config = dict(
    n_head=3,
    norm='layernorm',
    norm_eps=1e-06,
    attn_scale=0.177,
    bias='all',
    init_std_o=0.0104,
    lr=0.00619,
    lr_head=0.00773,
    grad_clip=1.0,
    batch_tokens=[16384, 32768, 65536, 131072],
    seq_len=512,
    steps=2307,
)
Each number is 128 + 32 x the weight over its row's rms, rounded and kept within 0 to 255. Layers, rows and columns count from 0. Numbers have three digits each. The size before them is the row's rms in percent of the matrix's.

# down: layer 6 MLP down (transposed), 384x96, rms 0.186, rows 45-76, columns 0-95
# up: layer 6 MLP up, 384x96, rms 0.193, rows 46-77, columns 0-95
down45 110:134094121156173124097164089130105132094144091097177096109093161181105155123158115114147148160146100126095159153176142097164190146088151090130136063058087057136156121120192116121106090096054094150091095140117133104094161129163131131128098147134148111173140193133174148098200107139119115157
up46 107:153156135105186123098167180149138167134129159100099113161140114166096137161070148139179140079170110125145111056104107084169121091147046120085109159135088134117092146152138092111117099118086132134150163111091083210197134100123134115117083106150136154113083171161183120159130176088115118151
down46 105:112140109173088123169087171075088089177160156143072108143179108100086185103102135097120123101119153164125139113132126090128161074056125145120145143111147134148102138161116176084082112119111140198125105147150153136089064146086099160126127070129043127080123176125103154166088139105165145146
up47 091:097143124096156111150149128085161158134096093116116177152142088082096124105096148099137101128144114124171110169139119136101122115191158129104113110137075177157093048112170106134168157152102165140097137133076085179089133123184135126233109108077095135160083191118112109171176131144156167107
down47 090:103169156102106170061105125121114081093121066130141148096140126140122158054134189163168120098131178156078147128093127132115095104128168135118135159160200126093157176161112175153091163161143176100097192111135091162141138111167146147118085144122112200187186120153127141145147141113082113152
up48 093:146211134115157137124130101102053094134114086144122178113139112102163132184102123132131163104154154115117109149061102112099156129162104108122060146055187104113114160123138099138122134114117112129071098117089076125164105126123145124178187169067154183126145105141136146200111149139157059157
down48 091:154076177080152119093106126108165136169142168119161118085144198124128154079165165127140137124146149126103134122095142133129071144172156190106163151131126121119152141136141139133082121068189110228131174129139150160150117099119166149061145099186119170148094170141136090059087143111150151100
up49 122:140109115127130143100149215137096136100104073125116114183155101134137111141122135121210099093125156081126108084101069114161100134135142091151111104081112150119112086093153160172170133133145110180133151161182222137161109113151195145111089143072199155134135150152128127115087175093129154157
down49 114:161126126138128126098177195136105107135128117150221159105109097118106138167121149133102187083125120098181121127140094111082135195162131126140136081146110138166100145107105058187128098150162146063064136140074153141162138103124116118191130107061177142164096105122155133118177100153107116084
up50 091:142114165171139051122139120139102145096154117181157132155187115141092086098111103153130119137153118108152115142164195125099089177145162111137110133175142166086128162108131136108128128075130113229126073119123125114084101129181071101135101161071145081132107097064079135052127151142110148119
down50 096:113102105140133071068094223148154123120119133134154124102112104084096079125146156087052153094164130118140152120081113026126090074115122138105196147126080122127177100126110140146095125175174126144092177115105135120155111078083136115098170096115093172161116112136114135145146150085127124160
up51 100:112139152128177118156115134147147101108111112097086100110106076142172120174100108126132158156156090174180127135119103136143079068090079150106035166097139094157128113128021082095171053167123147115145098147139185097098125099111129148143148116115145131182093109165141166157151131102144089133
down51 089:138143075128104151148144086065099112150092123146136134132147185110070105086129147077100148069118162096088056135119120150087126128151194072087192147110145116107106085175118090115103149105169095120148095069111126094129118170110176069129128134153145156128191170099122134098128129131054143145
up52 111:122099177075179155129094157126102185153104139077091166082157112108175161056081135148142170157121159073135118155117173115120150140143074165127125096208105103109094120086115107132135157092122179116164125175137168114072098168172104160150118174118179150135141135114101095131079083133113153108
down52 096:097110114133092135098162207181192141108177152104147093130130097136114082165131125086132163079145100110173143090140093181095144136100129150102112204083083117177100136139109085172115130145146103069084103139156116191172125108143127056120120125122147138207107139130121161163091165141149115103
up53 109:102139187145125142092123155124058120206140116161142134118127145083115133190158198113135124171097102081112131120180182105127115134179169091107123179132128115177117218162164055138131113086139141094078078127144140099084162145121156112077131100113111096093121150147140153085113104167141126131
down53 109:143130174107074103115136118115138175216057151137149161135138168099130123125112118075135144139140103116135107103129120105083131138159123178137182120081145062150159082122153111079154089067125082110099127061116113135096135141115102157117124117123151112097158195134169066169130077130213091129
up54 091:108178077127173139110112184174189136133115112083088145134105078157089150106099141094127179136098139121107177120108108121125133138196064127142084105120105102124130136118050094132162164104141100091172170133116141193137098098168100112141068089136187087063105128122142149071153152098116117156
down54 093:144136125127135126147082095107130122138190118121114160202103129151153147097111085153120109102113147125108105103124122179157132088125166142144057069216196131143132108132169183136171162140148120192147147065150142098116135110120084103117122192152120058124073105130096210135113122157148145153
up55 098:192114167150149161134100124111129134156094096141087106103192124083171056172126098120131165097158118131134124106113151083103114057149133067120133119169165162143115176115106051145134172129124118093149118199140120162071080189127123095115106170157072112130148086107147149115085149126163159095
down55 104:126102110146086110138147132070045045144120122207124096133138055151076144153099129174117090147108171122153097142155151112107162112111177182122134160115154093089108139119134099135092104107160081108138123190196100120152092112096165143107101122157118120121135140154120150133086153168108040141
up56 083:154111162142133142128144161176112126127105117160148098135119199131146134106111097138128157048156191128188106130154097087102142099160160163134177166205069155146055095167156129161057108095131163147147161134140120165155116186125102135133143113140125150141150146162073139111114138207149123182
down56 073:160128161122116120149137149131111110095171129110100129133118144082224141154140141138070090177185086161124126107146159128141116103132077112106093140159150115144122093192162072139176180097122134099140116117124161123059162151132109179144128103076082075120082160088142055199145100159118111094
up57 109:118099127181149128125098159127082094143135076121101152118116132134107093139116091127171129107145074088138144120079141153173090112157116085066126079187114231134105210128116134154130161133176104141094148145091160109114113045061106127149128184161077166129103132166143161124152126152099123122
down57 103:100059055097107166092164159087131138132129133148116165164115082127255129124158091160133112154123111090171107117134072130155166115144143168116125168131117146129070122105131118119201096137147092148142143185149159151158144133178063144117114115134166098098123094128161195136145161109133105123
up58 103:129171153087126146128126225111134149173161144141131092143072104131119135124140124137135085113129107093116128095086155131142148119174066157079141052109177140087186116125113127146142096106198140089112162142147085127130180141133144104156073124083247151152118149157153105116101107159150150118
down58 109:094105070130089076169156094145125126113128110145077135183159107133128066163140120126106149113099088123166134167145085103163146151121119125232133180144107160176122065111106174140132096142118089110131133156124138162155083126093106149110175196140071117150130121043130118197142133157157148130
up59 117:126158083080140095109151132121122192173104131152111139112120043068093106118101166144125121118152147110144134150118157069144070135075137180125135153102203149129128163180156120130097075158086119108148142087111111089140140129143160128161126166155129076076094090167131180099175126137182199135
down59 121:146110119152121124186183203081099105071151183126207172161171100129115110118157113090104122111113105111133110084122164107200135152125127049152151137130097193165126124111216110157173153125194115089103112178157153152106152136151144099138130159137118139122132094117100149126074147141145128133
up60 092:083166055123173114118137146115156115147131142124091156112151081050157147159129116166147173172199158109127138145112138097192144077143125138127075078117155135175123153149133092108147067150154176158108085142180166144158151058095141159107115114141155139115113217085162126121100107117140103128
down60 093:131109182157075146174120060115048117139093102114183077150131121126066145090154118141092095124080121062087113105099139130119112159138121106147164139172127155065159120129115109098125143144116082194116134100123077121100049177068080097152154138185142135113150089142129131132125113136088118093
up61 094:161105143161165137100163115115107140121095121100228163109086121094128107105116111100141200112136132124110207137137150117066159159166141135105155136203146088099146088151149142178075131100080101153143139150078098153174100129095141104100143074180109110155108130068130162147193117095151122113
down61 097:137148134071100107104091097087137115117150133120068060124131127152057127077082095128141057174042135111160110176099089092204076102120104122127105116153144112107182113124130176106159116160206143167113128099135092127081131138140098132156130128144087109107156107100177091133137144094164119121
up62 097:097171157159088162128123130120146102093135201101128151135151113164194104128083137107123136068083071098122107099103182144113120102119099101152131157164144113115111109074113150172157129133024130110134140113160081161070129160099167088148088074087177110102072129144114144127146164073172132133
down62 080:185124151172136150130116181154134126101162103165155152179075117090166133177131114163145115140043116086138126133119136105117106139130135115195142111139045155169116161073099141110117076173107130146079104144151107170151169167156174124102132089189151163138120163132100200134157159147110149184
up63 105:148136149128120166127152159134122155146128079109125139144114086112198086127140133062114184120192137151153102132186118147022084142114152113092113147144150161156095153076114085086121102109132125144212146073149123114079116100149110140152126152112113145161155087166168050093168151109161131119
down63 097:107129139173136133158096145138142107131108180177142083136107061161168177134162129123089144097089101178153142155071141222149112105146130163175137122156134103178173158154077120045138142141132152138145093120089125113138185125084136134161149202131087142188142160121130173141107120103092094107
up64 091:131096078114093091113116148125100184156140171149127148195086114125114149142126100121131081103115161112062168129096132171098120143114062131067070117108165190133184126137119097133152127184153135061112137097068124141067118159105127146152064133125106157057126110118061173128128162128137149142
down64 103:119135144106197139208142060147189073143141124109165149088215142112125127164089132133146129184149149102137111106123104163136130120102147136113175103103099040131069095124134132064086123092072077158170087160110121114127185116151137101161113136127118085109128143084164121155142105153149131118
up65 086:104121157120161187045102107116072144119188141118123129138150081175184173128095141155122091140172111134109203141116139148167125116116150063106050122115133120158156132128180092131182109132085174089106149147146112102077093114152166135126157195069144119106156120161141128146153128132118077174
down65 093:135127142118120081131124190192213115109111133210145107119146165033118080122147140087101160138142127144074095119180103125115121138124067137112166075148077124101143122165114158112145186126180124125112156130091142102134164131148166168114121097186076076144137109149137091086100094116130132099
up66 086:151117076117137113147133103128157084153139123167114058132160116127144152170140110126115075064102120075127122133095134110127118063142108147068109167069101154118127109163126116126183122143173089130108131117157162176142134164107210133186078219114169122163113179164162105097168155169133128097
down66 099:163106162137088140111102071129111162112120117186087175112149088149093123120193132159134101130103116124069069109151098088188117120169147069136054099149088129167149140108113129120132107140176112125186162127124099125078158158173067131143107115111123101140124096092050145152133123040157135130
up67 085:126179087112177152077108172111086097177086108085119119164087171137109156102130149144140115118118135133111066148159125073101086119129162127102137145103164152135136162162125087124101207191174101123200089105132125149123152205110074172074159123114153127056117136139122161107138143166115121161
down67 088:105157106110096114136149102160137107136174136097159114129141105166110083121165111080128176189089071207131131114159099194097063129164093127148144149123137133096123136109177127143108117190110133104108099145076181117098058091125113133108112053141108138119146108170151047151107117109179091159
up68 080:080104150117164168154153171096104153188134114172073125139119130159227159089126176106168113133123077118128103102173095163127165093121054157159178119122080156148091153171121095099104129136146102131154114151118100118162122101114145101098101074121108176164079086146108104107192139144097165102
down68 081:155157114085079138102175114143173116135112108147129152131132120102156117072076180121176055055130136129089127116176131180082175110166091134140110085176184133074156164153171148146206167100093111096121137124122160116131118106123073109146186142100175128095157128162131162127159092104142149154
up69 085:083121135108081173111114168119154114095145129073158102045109121161162187126141136099089077171144114139167160070088128086113163107124105143161158119185157115167093067162123032152108121141084102128068125175135108102122159153104152106175178114133132109125142157093162167137132106137088113121
down69 092:050146069175144196121093135130111117172116127151133174103120121092112152116089053111145145212104145130176142149176123105108141074137145173137145143129088105099155075134125128145123115184142069140155124181133158127122133168178124173076109111160104082141111163181084105105107161151087125149
up70 096:130157191118097150127113124134088168053110051112098167065140130109179097090140138133115119163063101095171115128154114116126159113095095142132088141076119143133116138186082092125134143158148171145097143097124167147169091124152100096170148126177126180071097181123162158091187127083115123086
down70 108:151119155100101076152125139122078110139157128138061180118117102130127075097100086170083107200147118146139152147143195104140112120107055198154151110144147148152145129094147157136099173118133074137112156126098091130057126183088114155068147169160141145129150145187153148146109118126126160207
up71 097:132107101148173116145093205081134091137092147130134145114174169175094096177124127087102142151170177110150122141096120100085083133130125118144106116083162107162141176135080170114173089176171115111162151096119159117120103147161115187182129115116129175155137071106047139137096173173120101067
down71 105:141183159126120082178094143097133130121118157122128105142170116077148157089129089195138074098104073118141097088118142107092121167110195186064149087088171084068123079121103150159100161108124132122162133175174110109113165096104145154101154105141083115099161114105181111115085173162160162132
up72 110:126098089170156133127128144114153180165112140121139163130152140128125199142083159146133119137114106150094067137099172086128120068087096143132124128140116090140193137098129137140135094090161110102111073145120143132090105176114182120165067133136144185143108158034186108180165146162049106093
down72 109:178143083106161097157182114160096112172113137123130098104105143188096168154152157129113120132108117182068115101095141132098125092123134153155062138108171132116087167191109113116198052117151111144157168171130066145055182121182148137096122112154113155122103189142137147106093094144137149152
up73 046:168174151139110119128114123166116089089112149104116095108106116100095080075150099116074133095175124149119133110000143128115127114105118139140099113074193142102127102139130121114112138141141101162173133137169117123152165147096124114098099184131084100144174126117068232119090110150104144159
down73 070:117155070149079114165203142148155111139114178131155159116116136088172143177097128079083089183086100134134167133195082133138076144120129148109109131144161089128138077124124136112160148135174143141125125167089141124117133121113144142094148142087086151088131126154143056221035153135135106110
up74 102:135110113127089122146136152110119127110140161181171110156092163135115111129099080135143126119156135103140142103097074125161116132052118132096147136118137206063150174152082162154099118164108111178084065148125154185110172088190176092165064131064120120144122194119122127133150205121122108126
down74 099:103105177106107133150143102167106124137074185174202101075144122135140126160115103154167164136147078131157155105139086128154127151091146147135130141155077117143137168125142133103084133112091137139125106088110065108222144107226143114106094138132088143154154123122092130181109081119176182070
up75 110:125111118094141159151079099142057162168178112093104133115215131098179120146134119098154107135141130087145143111085157143109066139087098193128069134136164145153075108103119157122125154160150135086114122138118059159147114085117150098149082149202187156114144127132120103081143114132121139041
down75 129:147157152153107156134139064098130114096072133104077129104113138146137132100113084130134161128160100096133112142106071154197184073152154131148144150117088121131183075174122105067134135138107183177149116119096162097056073179148114135111165151116131121146091083168110171143082137110049141161
up76 121:118137044155132149096092133153136113142144101126146163035192112155179050148177156096157105176162180101178124092135129133181147122102099115106139155090131168136151190095120193142095151108112135151162104154136109144143183121146110094112101147131138148076114162083137156103138093170097102133
down76 123:152155123085125148165079111130115123123134080127084102119103172119115149177076154098136089108129059166163094177145130126186145104178163190164185049115118155163134095147158122142099111087124137140163145145114194140144131120114147148145140158144084123148097127090191076162132135225131140110
up77 091:137118042144135183168134119070100180199126142050123084124128102146114122129119129131104166117174085087129116195171134108172123099102112098090143115119146132134131103197166091091110094124109125157151083103111160123099106126111145110137150114079170193124186095115109087172164157112156076116